Part of a small language model's weights: 5 heads of 32, vocabulary 2048.
Each number is 500 + 50 x the weight over its row's rms, rounded and kept within 0 to 999. Layers, rows and columns count from 0. Numbers have three digits each. The size before them is the row's rms in percent of the matrix's.

# down: layer 5 MLP down (transposed), 640x160, rms 0.125, rows 185-266, columns 0-79
# up: layer 5 MLP up, 640x160, rms 0.129, rows 186-266, columns 0-79
down185 094:409480503394448492544489514463439516484477538417362451554547458466500519543484509327511447529571524486544571433480442578511488514516478497416486560428509448563520550465493469504506466510498551494501479530563404531476447552528465426464476637
up186 105:535587455643537374489589488551446561481522547483537446472533479504486575508514588512477477511564480472479446487533531545471487427534499588525470475459521560475508543457470539422455590510531477519523491472553532539619474493496472393543567447
down186 110:539460497564403481562469463514576490584586497504461538537565557436554433462470510524485540431455506534515496504535616515478601485503557500518535476397528517547566426517465490560498514484474581596600505372524472463544552355440575515504513509
up187 107:570539471492514478460406490511520407446500492501553517545544490483473461533447444471457545487538564520545549465554518487535545466480459460511529499433545468467549582586514451546478495494565398518560495543508457457522471539545539494627509512
down187 103:453488554621574453437554475483384499469429505550541519495583516499569548487401481449534457457456522477503495606529559556385468566434490467557519453514522496461547410569451532425571483515583397579437522429522552519533554565484571420505508471
up188 100:453527469512481462488417481472531433517556460478499521462423487553492502495515442584568541471454484488384565524491467498508438562521479446550503477598464428422519546544579493456469494462542491443479453588539497467498467501470539510494526468
down188 103:428468495592409501490447477440393482471490459557538551506568423464423552509526568476393518500514596420502495557600455515457428451512489474400501506540501550495454505514488539527487510594495514487512414412447537476514479471455537491559427555
up189 104:436556470558474583488548462436507417533478479575468519483458525476463406546514563447507503505456481506489442510544441519476518491497404652479491507609596559515407469424471485376445496517495529529484495481593479435462524466578538476519455573
down189 101:529473485449519589556426492461556476466580510538473565565503425506523454424375506519542490486571526500505485475494456511474534509431526522539525491570572504452461396549544589435525558483545488528583485514566586418515477514567517425560525527
up190 104:402541427487540493526530466492513447523539476577540518482485524478513529530504459488487369488569462469517519548413461493589507498498495525477462556469510489509508517427506529525478588443492572473533514565503489526617433475445436592494577482
down190 104:553473546539540475480485514561599520560506459481576399553518514471590623515475500456491559515531500467447444578452449433478485504485557566495470508435443574464572526538584558454439518522513531471471470439558539550470541438383483446469543395
up191 097:489570553555471575531560461496487521561580566515493561469525583453490512503443484549507454582580423536574470494402542516587509476574520521505466529559541535452632451522476553502596462506471465431479523514558446539407550519509541499477449426
down191 103:563582529471530417478502448493547597438547392504504534456484455517414459584461476431397424455474440509484557501517515436489578517375453547556490442469513453496537490465443507557491497461532476452535518422503553467498475436483485509405458604
up192 088:479477551458492508518462488394529455449516483434472477476500525521476606478482408513425524471462448594497398550526510553484504548425432581579494454461400546490414519541557507569561554508476592526499514478452450488429512535466499463522469525
down192 079:541380419512563455641501625539494556547472475547511503515540566520538476590472587586406436579471484508426492558551454559491500444545536479587382509545514477487543483509504515461609423591490515581450479504512526474481506487575481499501508524
up193 103:532425492537605531452514458554487528523539451459558476553453467496564594595515439386531514600462508505447573474423471544590596513589516563580472548433429448550519473446432564475443488588567493469472556437456483516424519498470488463469497497
down193 099:510478564457530526562516482464437502548393533444386566468564493543505450554556490453528559495500457532600529514476461463453437486527543551407479396446561518488429490497629488472558490515476481473453514444554502474474541549534478463414467508
up194 101:422517456453534527520447496436542513513527533481568515549527511519513411402508487467530436449508587513550535607433440458598504517502479448423608449502498538481438405474437562477423467494478561442482512489463439519526584523383599485517368539
down194 107:494600550499430551475395583457487512480514439405546544510465456519453499455436471434535602485526490391459414578496462582464494518440472517498562455458591542473503468413466574447503499516540441472455510477595524504524512578525479595559491489
up195 105:410555529504485513501515453556546525536569537521497471421538444550497513585518431450412378486520543534521439481532523499579503538486507543618550573478555467439489497436442417394390434543483504538459534515483635514557520491476513559559540506
down195 112:487531583536439540538446560445501539593499441467416424463640570399536477599469479449446491527564512524486547524444497457586562523501493538480521548573429449506471495481503515489440452496474499536470500542414496508462448469428449475574492572
up196 084:527548443505479529516460431579511474444410419554576458451439570537512566567529416521501407484602503523512561455513451534479505461495386524508592496557514536497526448611578475512435464552534466452453432493576546556534470414510387481429461498
down196 089:518504537492540493551529520536444620556596455534488457569556431489470593492503490538406527459497526451484346542452610475586545583414538542443425429486540533465586488387423463531567478524459537533559476579552490473469461503426543550508459614
up197 102:442525512572435518464485478477569473529467538455496522550578482515441454494436505506426509451457456480431492446494418528534445401447583478395495591494565482576519547458428533540517599534565441422547407430461451507487509488501507512430485485
down197 101:563491471424505549447504408464605413459449416538538469536506513528455485432606545556507479526466502457473608592585531448421416453517575543487491509604582484503566427413457533478437572529531465406517455466506471538484463556541416437443480360
up198 105:441482454493430520531575499507536528483538594618499495551458522529501512461447556495527543498448545460503568487461458567475521559456535606461470484476512445571468435478497518486441583436492528496538603506356571563558483421448433516534565606
down198 109:491497542607394484458475538459479553516453460434429425455562494372559518474460493471552401439502496420540456536450539569488501562407484451471487467499532554401456497476468534469473588502454565580521427493487469492559467481566475550528507541
up199 105:396506542536459479521587478497412513563491499505420533558561498515525509475459529452502498491522367475467490527516481514545567533420543520516500419454454609508470587494512425472464536427469480411520536482511399423548533428552498448491490472
down199 107:487447560491416529533489540500413503465493360434552452516552545452484527468386607418556610487510498489509572526421518387429439478466513487490577494546493497487532523487589546506520616501514602552460538483539539603584485486509490481481454500
up200 101:452547497489569518519477517514510611544603510353490467526525479564517406513544484559424443467453517481516480461556470509503510510474530497485465475462544569494516417594515434457420564389493515503516560598605557593475529439485452459440491399
down200 101:474560497526569492522470442425478445417541498499481535465569467540485553544552490404528466501530580462476446560473450448428423541513463564557490550528460471473555482501503445526624457435523514380455557493542486460516411533527454571479524509
up201 100:512526548486467587503529560548545486398446363508547432531486490507502497544525538582479502474542414435448458505534494430476480507478417510571487499509494503512448479570516412460537500455520562550518467566459504508469402528511506393607561467
down201 092:492445539533501512532564459587463517559570556560492519489434508556491562424536516482398509421514524534511573498536449530578530471414537478473442347567472502455507555414513521489512505424471442493498540464529516474495453509575437577435549527
up202 098:470564612580531520513457383451444422496530446518458456528556487481438383520496494531431439453520450555493445519470551458472493496445444386548534483378561499549428506551510558457520546502572591502563505533505493544541496537398500523567505571
down202 104:516516452475493529462540522521489463482482516446514484567526550517521565479527605440514578453423534542524545484539525482498495492435407405495506470542534508440518474509450418547547565521366449386487562404549464508483595480553416512495509547
up203 101:473513469464397508482502536555515452541462506584462534467503505468484497582496428472553464415415480582495555601514492496529497542501552494505446579540426455535451446487516528428560591475621470498539453389520602500453478503492538500610448518
down203 103:518490528465464475478469487506521417472529504462554434498456487467525459546475584546518545429528431521554418431532499420500484554546535512507564513509656507506527437531502498505418600505531499505514482500492428494620489566598486474520490548
up204 097:528532487542611429495444524491441450505460512419528534487508507471497534498488559573451448549496434449406482607633527554568520492537419512440497567439481431506421493495556501570418522443496439458460448497512519503574487481546454489445469464
down204 101:543500464540516448603420421488514523490483524444579447473518476422524513528545512418578493568559546524489472552401549535548452556413460563528516486458486561387488592498566444544504428486553446499530522575559609509522513595446479522519469469
up205 104:586552479429598534491498520466560499460557534598503474439534579527493528462466559505433500592531502427529545539440514552451533544541509467507452483454509556488574413534556502454511539478462483533582448562610518518481454501480509446599447369
down205 108:444544494373422494458435524502403489557409535479551526519463512490456538470530548542476514550482482514498398503424438505555485534441494546540531451424475536524538451519555517500518519537554544478585403488520563363499544511437424473534507623
up206 100:495479434490588635534502489500540556514481568538466500411475467453578526546514516417446515469414488461450469460521553548497532417512486548517470443479511524564507516597505497502500456476543523463541454504477497385474480397555498450525440540
down206 100:384373513536461459517504569537559525505513380537557541456583536421470544467597518503523482542500485483536493516517410527452569494476541613523519448428520584506507490451426462530539443429509440523496446374474512478580537523561450428397476563
up207 106:541528472419532574527580571545492464447536504583568628462510588476462484461539537478461454428437482457527448468557542418458526599460582443521542540523548493493472574451425510515526615448421518507547506404523396470535479512418557521496541517
down207 103:528627537522496515434504473489429456636468496423476526517488566472525470590503458510455529475442458463555551420389568488467539554493480532509389415481472501422519538531520557521506560462475508501550572439555591466562547546486451470468489424
up208 102:502481456446558440500469507551519564492529534547444528538448474494501457558569457601557541484456503505451587440505571528471472464586509522497456503516420407564463434497565553545438483498575492521460429524514499462528407422448522564421450477
down208 093:490525476524532587556467570486515426483501521548513506424542515506581503588554639484541518486509562499517444567434497493509493590357384577580522511487551536472551541561513523519486515379488440424548596421531448553509464529664528402573462525
up209 108:476558540377479496514488605527537627460452492452556487595476453525483434522546471551489498525465595531509463576619496525557449432441394454588558517548427521549536476516495516514482493502604539415544621520532548491578480517429515590475539504
down209 104:463559481457445437526555472478455562511547496365507547455459459480520496350468548594478557509497558548479470384472420512429393453444575569493445539519379513512439559430471520555467570468561414490526595557493467571495535477543528539511556604
up210 097:490497519573520506469534484515473512520508591483493490473607443435472486532551472455471527453443435565467505535526387562521541477591513499458465588486504471544516450426413469536526483468428456447522528518491444606536556460504498618516516435
down210 092:531489478565475486579444482385555447531490497511497458619552514403489528517474536480505503459473481423497585564544512385448472548462546453565523507447487474560521571511413598488507622466478463511476464514598515434509463535463562460510431405
up211 104:529545446543444520526527519518425481494511549576536518505561484532518507503474396525545520494492570558595468552544538479463366500477553497477489514568466584524519475559534480493516428552495536387539573521410468536512608485515412504500528449
down211 104:502540474426524519540528490495543423484526487526538524495477426449580564397436497589552524523500498497545539454508502508510561477589420620467520515464499513512490480493576560503461424542523534486496511551595537550452438596555549649544461475
up212 108:526509460504542544546447493484558524510560525557474458506407469552498519497459469467531502496536528524466580466445550471474465438514531434476545549512419451471462400522444460480537493574551546388384552471535425499543505480506485538461502525
down212 107:377609521438583531494488431434555448573473476580495524534451510531484445457489535593443480518568560456598443552478525599567586553520459484513448466443477529524496520587471461540537482496480534432503517516586494457432541514468568459527466532
up213 109:505537519575435371572516495494610537510563465495533499453431429495502549542465450525488479530458483517482496489461561465575483468539576501604548554418447519501491492558507598522551494483408510480549512502464586504558448573509480482439513503
down213 106:446573535523482529529582587553495531477493477503562484459527540485404501487412482540480617353582525515408518484442421526467474600433504511459459485476545521530449486516429410476521493531500360548477400527501537562497459499568575474514482520
up214 098:442434479526509471507552453487435515525470531534482469489510495607496523527437416453542490406616479428537513463497444475484490477516529537492503557407497453557339541536523468452531407523558557486513468441552414441538486557561545467553623461
down214 096:555432493520494439447534479497533500503556557519542450470456496443548570540467514545516595523536575525515577481544554500488414502489525405399506505531570547465500419488518480595426539541462622540601495450513526486502480430556487500491486489
up215 091:544459443551448515527530580429516567469440444510502561375473556609516519427438428513454469451519473507547431509461435378490403460480587519513453503475502412464507425509487527522494455490477493399563502550528504517543552521439498508465526485
down215 090:453499468516501481493442490455482549514589504502560559564424452450478593506479525482498544513568472499416468509575533532498541580479540477550519467524602469424474551480534487491401539536434484462491482430459525436482486503516466495496509650
up216 103:522485446503490471491482441537512590456498502542510492516491476561498552442591474510478528577479500487529472547619497506529512524579483627564547497544401409488569403554441441531410436516482440399443440550427515472511452541512472544490510460
down216 106:526432483525509537484468552477560516529460556390519517526497524404348524504509544584457522493475532491633510560495469525418602500439487473541470638519510495529592512511525477489442559481507437509441532470517461507490517505555609458486508565
up217 100:478516425473535443470417421444565471491535471419522536535558440449479514477560439457493530465483532464510574500459585528646517421532463568582509590508497593524499465466487464501550504500459453448495448561600477566431535527543465563425481477
down217 094:464471604511458486456539412454400493438548529490510490520478545484545533566495501433432510501479467503553454605414540520563446533546565468471500518480497440349485490407413435586589429472501400557451450529470477574550455494509488420486543524
up218 114:529572469516516494386519475432500558458533446566484425406530479530527522481500537429500466473529437513403578508530515448525473541579462502451442579509455461493478448440503458463440484478453590450481497532468469477531597495477595484635434495
down218 111:502579548523418514426587413565506448546555467490435538560597474503529433577461486584529519543490439493496502554511541497536431520497407536529497535544504532451515534563517438536489435621506510412593538509416544572482501471508441550460519501
up219 102:519526476488532533502491426533380528482495447477596557519527496512382551453538482561486524337467498546491459464408516520539559501527464553445483575502465493541478553579449543554455468559542638548436427537466483544504499526472410585545526450
down219 105:626577440519512482560500602551486574516525486546525420615436436580544529432535575504569574518557519408474479472467434490536477528549540425523519528567508472519471491520492477568505544418502491464480522490536506606527486504458508614502581702
up220 103:542507456548490502646566510466469511453562545519489489490598479487551471569439508500515359448480512497441474511579454553456498393571474440434585577448461547544398525499564540491545476469476546563519453559529481515457519565490466518506449551
down220 108:539561428415453456477499450514507562533546569532549596504543467434454498502451471443445561406558462481510558489515568454558501560519530575487437565541518529456500486506575485485455551491444439450491603525537579500582443423570534516491465547
up221 079:498467461437487635505561486544479529522540451479464463512569559502503453555551510429479504509537460497458535542458525479562523493454507532557471554455449518477502513539495508515530410514541536496451553464501457571561508506525413441454488516
down221 084:488505558525436492559499506531526485454402485449561565502496398452505561389418581519509491519491521479570521465560527511420475528527461412514471498477600464547481440503505526533467576448462438544574525433494433497486578529560564488489545470
up222 099:459525458573468478561383597535440494514503508529545561534541573486474573482448496482522521409547420509512470438533518569500398542461515520544464544517556604551459387554458460548485519496556538509532471633433492391524506521503412525482468417
down222 096:563583528554435455523457622428513539456538433492471574450469441452581403461537575525500489453477505473543474577449521470503610481589483483409522558495482503563469521452474542550520547499514561484513531504447489534577458514485450472538521453
up223 108:489573425449496416490499528501509541515429538516481433494423516550438431395416546460417481460575530470540551544522556438547553446463375448483612551480552525527512372449511423563540456561562525433495504558500495538439452474429577570537494425
down223 099:410576453554449555483563455617513440514453518529538480488491509452496454515518530430551416374488442570547464509430510465573470656506430432418550471532450546511445534522478530534523436464538458482416454451475529472504556446493542580553522497
up224 092:505544453520497504479504481506574463382481594495617551558500467531517522587414418475525487485553515533532494435486421467577511562456581495475500503530575504460603524500527555492485412534477539548519583517418515570530561548528622497489666410
down224 094:486493499481488488524551480544463442512518437531475451520523423473548509585503368530477543495517552464479486470570498407410538520465568512520526465490500550435562486514577477630489539541521486573489474429549510496516398500505525602597568414
up225 107:521479502515454448570487542553548485476481533532527487475538501449554513463473431526465549525523530510458448409482506537522405445484516406520444455488494529452443447472604401482569578486515536544465506430494528571419426533459488514514471534
down225 099:421491521543519464545501469420437486572541525469515528573450541471481511559493593487433497595621554490365428536476503421530527529571414464404549499468516540420523547519520489427485492606542524410450510579519465511501504455547501505475555493
up226 101:430535523514472578501578462620537468524546499472544525440496419471446511564483462539493458505539466548496451540587417529437539599548489491493461426415471551565500481506453529449503426448591521524429475456504549457495469641473532516420367457
down226 097:482502417414442448482444528507540413490524512504473464562516554463501508555563525493489490535485494441502416558586502478532477503395521528439490472499578467476575477443440550499520529573550588553560563493520472545598561585420459478474492589
up227 098:523461573428483494495459581538463555531463440465528530634533498508508510473536524526438476542508460478460488518514592494507462545478532515504476518507444532547491523445439437590550549577532528495458507440430482395457534459477437433532517429
down227 088:419420462512530580470437556527451469527489483556512527450424562558532502524561564539509512452437531576476551529613468443497474472439569503553470470472507440486497531551529490529482452594518474569473551547421542498599394421539561520553398449
up228 105:436521536552498415490549563516426535536473508613491592469520499530530659412496510482501398475527490465483451457540552519525485480602486512451471467516432588502533528475436583467496512440469467458472455611476582506575536436468548428489484439
down228 109:477519525477401476537485529501573486551526539584527553590503434481480424577486461581568491516509504507506578496477553391487490477511441531563599488426576420523490518495507537576596630485504527412502442475514606442520478477438504503572564413
up229 104:465555497524521493440493458620462486474538416584555547387464493519440478531483430520489468522502565496457471455506580602500483497476493504563430536530525467456501556499440454376454541488498478538352365493564489516515589489462488533541421552
down229 102:505620522486556405584477483430519423475500451528449472516412517438568439361508547443559500566544522508513449532498490530551500454466455407471604465507491567527480602459460386576503529531507554561546489548502542472485435576591587474479576587
up230 093:528438499556438484533548501533455511528451447582387515443494389559542575516633428500537484482549456476439522421519543538437414505544509495497568505520541518570510512505534499544595445493480497394436502476527395546486347463517497507532509524
down230 095:552486439496485444506452434502561480540460441463534490521507467528485526442420563530532382430537563491512543408484536525478599475486459507543476522494609460490440547589475508467466555474461560548506513611581430428574514567488451544498530715
up231 108:416537484490482537456494613544516519508523489472489489489541492474556381426477603384539557440486548426469455455529576475490416516476437522489455603482483529510516517431510514484476463505500626409628521459515552467495422474495440411484545499
down231 104:572511491476546520551521540494497487399418474534494523473575498430546514478492604553480495472464476474525552532544540507462497502440458443476557530605475398450488527518471470578538568477551487494551419595424465527435436543475533515522489496
up232 092:486544512530450444580491455577420566472514485475430523484501494450426548476514428478527542455489570545450507454591540511524449516452489523526488587501487467486622540525498485543539574530504474488503500454554475531546607515486494564449476524
down232 094:597445520487499509332454421511452441415427463586532514590442449438491510559470529496526472490501585504542432485471485480436467456522554527477551479566497504536528627450473445554418546485551431508463541504473497510481456486451547534459509467
up233 115:495468494492471527461434484552486450471531533539612494553391436587472445536428468582554496429586432458480497522474478562558438548509459585419540500420439539461441482498445404514482541462528504483464475480487486586398541507504535532583480380
down233 112:419609466598504450425551579526453505442492425541485509558517436478509452559529466512481549494483533379505465464564532534502466479491441608430454538467445525532473564372517573531488562557600563506509566572465522554440389568449546624483505544
up234 105:465575529556504472457498494541544536522544439489553414534419484531480516498473547439505496485582488496501538445579538485549421465471524492547531555650495502477540509503494524407502534511560378535518665546494575450437516483453525381514495568
down234 107:502605481497426464463530473491519443441424441503515524617403516436459398596497561452508565497496448495573477542542492390455512537526417532396472525459461537441524538507555493530508523515411519505607376550551544462454497448454524572443553496
up235 100:602590556509517571514476450522485452561521501523438579478574465476432514509543486549513501475459498558485515387516566497545542574437451490584552508472451586544529516458489493536477424535459524534524394529443476496531579540352489491506566449
down235 102:426433496609535571558527544482492501607585522513471457527443488568536503528511453512474560562573479488576489487520467515468448484532502544474416551506477533543450470423453475397485457465487460580430427547505512504501476487511426472524432554
up236 107:520496395493459454547436447576557428496572506533455407507521515447555450459387522515494548517565551554455522525524538544526486471523455540489536478385477516473467530542440547514500537365498561505509485427531543535535509542437439437468461440
down236 114:544449492422530432550493576609643537482523479431593473388480494489590491448546543504613532443489430533465451507476527411486476530460471498590465488511557563483455405428511420578401518455555492495482487464493510520472527498482510555422533593
up237 097:530580479508594496426447476511479461516546448489486610576470587528399524430499437501530553483510500543495519638404479510479448510474533479557500479487464324567553425565453515506498487558558564500509572486439566371528470499498452553444466477
down237 097:467471517490410471522481497463456495499530480544515563494508452394554456489483512363414530595504535502470616469579493513561455528500564447483489466394509604489460513473564530427529502480533420525457489424557536484511466565550571435446510522
up238 098:463430474466376398541507515516621562503428469472465478458479563552565402580516380516506579418541479552497530506433469449529461438465584600505451481467551553560520443446550488537476556470527534441439560419375485558448573568503529487463530475
down238 099:489444538539524545567455525478488496522524521449501546479531519474492646518576562499519448506462492468500523515533459493470524445540491406508513476481495501467435472396527548585516544600472454442510565597502489450537530455449515511439533348
up239 108:578570477494490598464575551505525612494432465533418448467590525500408441556441457458543434449516493499537466473447535539447409551557531520479504527483576569526469445457524524452511387459507457537450459458524528495453646507461468532506553463
down239 103:489570465554541470544421456460440460462453460540524562521508524549520433497518474523513514472529591515521521541546558528571506477556614491511539477470598504502556542543617449375541438526503461558574487497489438441589470450409591437569463491
up240 106:425595531507508508503495543454495554445518460541530425533543481554464548440496509506548522452422493508493418386394506566583506437468470526577488478555423434531527579471505580515503468553455537452516461443560411414457440434531494528411473470
down240 099:470511481524477456505539556522553498445425515561535509512518495599490542562607603540454528550485544522467516517447489530499484416512573542525555525524474541519457531453521465568448500477470629480453538464471420480469413503590539539448424438
up241 097:528513578523506499508470491502506491516492598473434522499411553488476494511460465648555542398546471517536456591525432532466452466584554526413554431530609521532439454514462471512488499540545484477573379437485507522552466449494486495585610534
down241 095:506494486489470528541457505548469506476475456451477508492540444421571564533585398421428446455433579484560570463458447400403500512487551432486472606464431485526439589502532481529448487514554499552423581514509560471490551494444492546446498438
up242 095:437481564507512439552602435408493534450472416526410406469534544467391470501553496527370475522458454552461450451451526479467493542483475467552565515454526531559459503422487527507458420484436611493373551466522491467492512467436502616469549440
down242 092:506495494501538501469619455507471536508509511489490562583585461558575491505522500415442548521519537515515512536560449563516520468469385559483506550460449534535468482586549586576416469560499506464586443452548538515406514452618548522422468526
up243 105:507472461504407471507496476486587522471466575437533416431442538476408483556510514519501482442428528468511561486527432493494495470551566516503524509530505498576535513490532497518427443517512501416472534527483514445476451514468501570527532562
down243 102:446531431398478512444581496463477486472500518483469534500427602492571420474395536468394515427498560539433542492524484529525542553455541481434461445461379611598522572570524531421494457447449581477498464461495468506529472474497468532464437483
up244 097:586502462570517633456432457517516454468397463435482447403462507447432502428595569502522520469542486549518555449409505481476461563478544496501514577480589494530487487480494528447512490433507506506474525574525438484470481439439497491487503582
down244 097:511529467462482515502528534448520527413523583554396481491510472537512537477535411608450492491520497489506540452509549402505523627533548445550461552453486558511546484521620571603513527559497387470559513452455562458391390512445494460458540498
up245 077:483577428540485552522526453570488562532430499522498582522467593468443489495426565553546422567532430589506545509475507523517401495454520515527454456607489435560543473548497468400576552500463509438513575487560462566510544545562550619470550474
down245 092:562428534452554456451464517484503551536507549516549473552538552481496521537583519490485511485483607336415429484503593498472489429407520474404455489505570486461491510542561538611488576575534481530507491592437499525549550490440482409403470410
up246 108:474552439510531546453428507508517525543585635468446521425532513637482469556546544531574483425498467441462522504512471541498491454567517515451532430511634601502452510454559449474446614479486463620509480521528504485489497463414448473577525528
down246 111:495485511511545489541459511561454510593551520489475485525327488542481588413470507503455414581467634513543630524454553559529556442516574443507495464533541427510547533499506495336471522549486466501446516471516463489578447465475520475493452500
up247 088:429469448557451439570630480504498527461552532435585487493428445553481497533546517498539512466441479511417506484457567539515530493497579589539534536557438481528480520422532527469554518586550549541533516435451480499429482508431499571530443461
down247 088:488500666461529436570466459454523493547651541521527521455475403478420546526516486515504508481531486456541561522436496491556459475515474414480497496449567516469481514419559575533428499516350498567479576498513492499477510487622480381442450470
up248 098:506537516408519485434455501527544608449513556547482490389504557472538486508559498538589570499399500499468474418410509443512496546466506577586486475585515513456460493504523527514504534470527502573496538491434529411469594464497483470462519448
down248 102:472417473528473495445440511539472507568479457490539537420504404573453421537494442467458571525474567481512444605503410517495441607525475383392487507529530540417587451508498530471478612503495417526408532501520470529515394562471469515540560393
up249 111:436504460473529326470511528526424538526472600550541541467553530509558490546491523524525487480502470462443491559487553589434521443472459530528473548454643473538497377592497507461477454485555507492499585549532497488483510378443524460535535410
down249 117:536413448483484574504498570484491481488523571534469481447490527517432555512478540495489501490505576549506572515504514575454450390545570475484460491445555416487540461544505450465432523470522425573521508541381544471492495606499500538506496506
up250 105:567622440486542515435489364489526500515528528502531503429526509526552559510465522500525520546481554493472580461415542453432519528628545454518492579442465502529552421489451448446501494459524500499517409514483461410514501508519435520572492504
down250 112:583563544531497486439522495557508468475509450536448476469429519495458509466403500513464483571545392485497422475428557443568344457443482541552478450533422565488507608484509517550425481383449487488511555497524507483437468584476469499433549591
up251 095:457584536424542503552509504492444541538591536509439562534483491451420458430429448478451551478477466489507498446503510400507435543514430488480531438616455533515569563475509437500462515544563582425543556505458497499553603525449545450456517535
down251 096:537614585430514511500558494531539401481526512443558543470449441573577551522486498498520477447524556550511523614436552512432551544505557523395408535536526508584530489584520449556446475501511535572450495574574454523492480498500572520563577472
up252 098:580450564567614464545628472484550518446468531482548430455551490533490453487454464542447442556623429522419611586461505437395466529501555584478532469487517535496532540517501526439498473438571482457523568500550478554499498487520564469456597487
down252 097:591427531497478481538526468463454521516447476508544562504510502597505520445571531505488538582427407458505472476480473526514540471525480441561439545526586463471488498526510484594558583484488486448457551582460485459426462507540578523422513540
up253 100:419427472407495491522484488464546449488478531544532481482478468430525555450501447436579431399482399503563506519523514584554502479530540507499519545477416484547554530469482604537534514500463532495364516522514498446432488460521579504454604394
down253 088:402381469442475532544521555378517499509460525498547430502525413535495579488579435404533518516551463532593489515499523517568459427545510499568502497501382535516517434520470504435481516484469439553446450441506494580457538593402540521449508600
up254 084:533398497454525479485502615508468491442548483483521473528487519485527568547448390455504458531564448467579526580566425519445348618592451555509458518456479509474460509480539500499574518518479409438543482506512551471412537467497547524515477571
down254 086:572391534494543498529513507498536548457553470517513595486542427548479438462457533543528574552603493541467527492552495461475604468613552544499487442551464554535495424452494428547513574513498580532462572577495526437569480587554431475500453627
up255 106:460587456387478502537533551543534557507454461598560500448471492536557492531459519498470447416493432545498476532501519490539560519487476521476587465395515502470522405515544453526494539460502563448642448439434600460548508531488449488500577486
down255 097:435404517576497559536462526492411410599517463504559492503530543478485449520551500468478521419506461515537564547540584552485512438534405465600442586555498510507510497527464512446616549503529406481504542495479428467476518469514521535395499580
up256 101:378561540495507450535559576548516469507418438476622528423550543461583427469499511560506443480517416486496556514491495532413444517477547543494524486544409502448505489566529444500570547542451573504432558611524486447457543516480520539493444414
down256 092:448454469533475565474504430512483472488480449555614456600543522521510485594467478561505490494408528456392563503459405451459468497454531539526461520527504555476536561475464515485504495545520496518522571507497578534541548456463465480619441454
up257 093:559512449482483512540513515526485505544533567460582500510455463527517510568561519587431446544465456480542466506500570541520481443462582602442565605448426440514481554396477465469499582501557514502472439561421503528477515508451520514622585421
down257 098:564459544508509433492525515501397478460491498457574566485421514504490560442427533395532527523461515543604466459446442379385516487409586497420570453548586427536545431570553509553477496372486500415401523537546473456462530501517454527456469573
up258 095:529549423440602530548510552463449525544580461451494557470521588464492480479494445509500537487512587540579489496533495514563493554580548518452490544523507549556501522388527483433433544492468434482502571525393594395487526460494532449498512561
down258 089:540532460542479559510510532466458505431517466453564505533475502491491534560466525480517525498460457534373537463556512453468544553539448540448457544479432497551504484616579528521527451442528508486487431527493466551416528496562569538489500583
up259 109:501508437391570435521563527586583559461506440586519556474449445492515598500565412499481386525418510431398549527605532466490552533458514493509666548474491560565475524458523560478497544506545564461435512427459596408474465466506515440546444493
down259 120:513505543432413564450547455504585481404541575448573558556504504531504501528497532462485522518481555388578547568429545533517510450528516410466544485491431512514476405473543601542487445553491629477574424517498453594467529460441489483510459522
up260 095:571496561419597508542530528455557514441456448578429482470522537508420540427508419466442513498516510473541542378514450617442557481444463524580456497514520438496485542444573543512502417522461523510443403426531457469496447436527468515466445488
down260 085:486488490542558478490552523492486567438500456530521494525500490453464484550508560413556468422474569590462527473530471558477580503407571437581529430492625469552546501407451516446500394573483494490524458465434483449493457480504485540553420486
up261 108:443568569536567532467509504502461556410526481579498443519515573573526367513442504547540513436438482510430569495436424523487534449575541413546531420503485537591512530512532499431451554466490517478440463461533504525640516533426500556421462528
down261 107:431442433581423532600477504489511548526501526526554536485556496517504599508441540511469530405439555433569484485481487582528500470593530553482509507520413476518533547455440528565490393460509524523541526480546568604493520468500526435533448576
up262 100:496500509478483477464493530522535528474542618538555561466505446481375471549520445446380574557510549524436570543547485503658466459450443473490546441471542429577534554526560574507466501528554527489527453541432484578511523444493484454543482438
down262 107:461423466441553502433483651466557461531535397483381516522535424522505508487472581538459586493480512501548478462473469472534598375348585602448543430490493460502431474554510488537525434469474444512469500536567529450489536498505502456475549533
up263 106:533528489472454584515454545489498498494521505534521504557536462467485445567495438582531430487467531467416501507464420437550476548529561534428424445469489553519510497440413473454438482512501415430452490563481392496531609456431495424414528525
down263 104:530565448537465497444427531415565461524622522517537499502545485491590509490433551496492429552555538392523499512429491597439453518611506527524478534548426501519538477527548508551600401447562509469460430502410507470531458530577523455602530540
up264 096:418533454636502413496607463534416480507507506568510394503466611511479520528508482534488355514409455479585486504479520536530511461492585495497490576474500511533509542592507483458519542436366452477495609498456503517549573497424495455546424448
down264 092:500514420442474451598453520429503496583453490519487546507465493529411440514457470535551565570499463558547511486551516496466575432505518439512533537470604494401544461477467454478533500521549539526412561553538517387440538529494469526531537555
up265 097:467455468465500504393495429588582541510474535536485477451574537424571577431463486563515511465605512445525450447561504402516563457480468496517559583540504487585491550541515521510566468456520473470481483472540545547578456501534548496457503529
down265 092:496509474541508456604466446511489477439447549544500594518519414514494485478584524434434459449539501514539432506419465496502552469465526414576492471530468513447533490418551532509550428510422492517469576556499485531527486499471471500513436647
up266 087:512456428525544554482619474580510504419417533494519563524530460559534461597432458442429377404504442471472472531497406464602556603563496471477478502450429494537494492543501475514523500437505388436445601491536492430525499496525463480537530541
down266 088:514497518539511500553476614498428443543513447546500469508580563504486551510584505458495523466565384435479511456508552357442503573548486579459510583456534598562489523471518503499552414506522519518513509552522439578518517484481475620429451594